python train.py --n_head=2 --norm_eps=1e-05 --qk_norm=false --bias="all" --init="normal" --beta1=0.95 --lr_head=0.00711 --seq_len=512 --doc_mask=true --steps=4133
Each number is 500 + 40 x the weight over the matrix's rms, rounded and kept within 0 to 999. Layers, rows and columns count from 0. Numbers have three digits each.

# layer 8 MLP down, 64x128, rms 0.415, rows 54-63, columns 0-127
486430485586493482577483466438496425468539477528575481482477564470469485563494453422512527502537514505557525490592567470439517486497581446521585480536494473494500507555555546533453531510483550451564526556506465486454487551486522493512460447473499479480505518499527520523476531508561521563467489541511563547510499578561493500470498510469535522489456578474487600549446458552506440538465
474534480483517492591575548499551528529458434480542467533564429495524534470500505568499491474516521455468541553449523524551476494489442518506518529538590496518462471524515508514493482468599492509554440485524497396492495477525509459593480502469476470472554534543534496504545543542499415502516546454522458477534526499453436523524461488519508433532448431539492523484535495541547526477473
513559519493467455510417404480513425500512458555455515554540577467519496488517565513578520475490496568536542533489522498454482450485533504502514502528539445546552410483518542518542541546480514487569484492519502489460443432434521577505569519528590528501454524490493493489404502477513568502523554490447534493497459471478557436485533491551507520433577534527471486539504476418510498515497
490557553473450591576458538546499564487523491445550519473487513519503563500482513503569514450495528476435510486488526527492524519463503488496494570566499525502484520473474547400413451531540588580502486486546512447468463510566508540486539472478457460493493528497487534557489573498451540541444498411547434459567541482538480484521545451526511481464504517516523477455517478541480453474471
527504490430500500480544561536563510496454517397586478496464514569574463522544446477500540520435545542491492430509505435478500457483425497522480506527533489452455497496550488509524550443583498612507527420542490496496515449457496526518580481497490501475547490489552556483481508476555508472453392490516558511528514509533519538545571468461529468573523522545483481425516462496474574463536
562556556552481463465463527438462571562465469449514501538499489446511480463392522443598485532471537512535490516524511564494507442455527502544487460508433522532486471539544533499415528530389487426503438520543490472536521618535550529510515484543434467490491477454520529556502615456491539579472512460527508530497477493573482489469493519486514484464496545517513501521517527517493505513506
486444488546558456472577484566566555467532517471538445487464445515547517492483529490468502511514500503511428524458468483562515574496490504494461419449508522431416498562466521527492487517487525457529472451478577450548484515498518467527441549462515502509468449549544540489531423487421445535504480470530522491541548470510474483457501441475462492484462478534476545430492534460448514494435
520435524596572506593550525530495592466477521437563439499527494532506420506511503438462432461437533559516519508504551483523493524459478523456478520532480428455485532540495567527461567412591496530525532503390468511523568511547454590550496570439536529454467528575451518487502477422511553454482474526528527451494494512486531495507553534489538494514466503545432457527514479547557550468431
557487473510534498462487466508418472487624442496389493543567564520385475462480491555535483466458407456535477507481501508517570459496509594481462509545542496468488474481518408500576447577481462533490508523536518592472534507427437401555586471565567419356508499494619468456446519515535500514509489463439408444489498525499523483513431553448512533521475477463513470476595520511498497469416
477475552476512523485549543539554458501517506444490487503480459524491403496519533526512489476518490610592498534512544472506478599540481460500445505572520478496527481599510496453529520542494471472589494535466537496473506471495455453585402656438444563481502450524507498564527470525493521432478500532462511484487494525467518462532488609517513481482494540497458557504485498519537478490433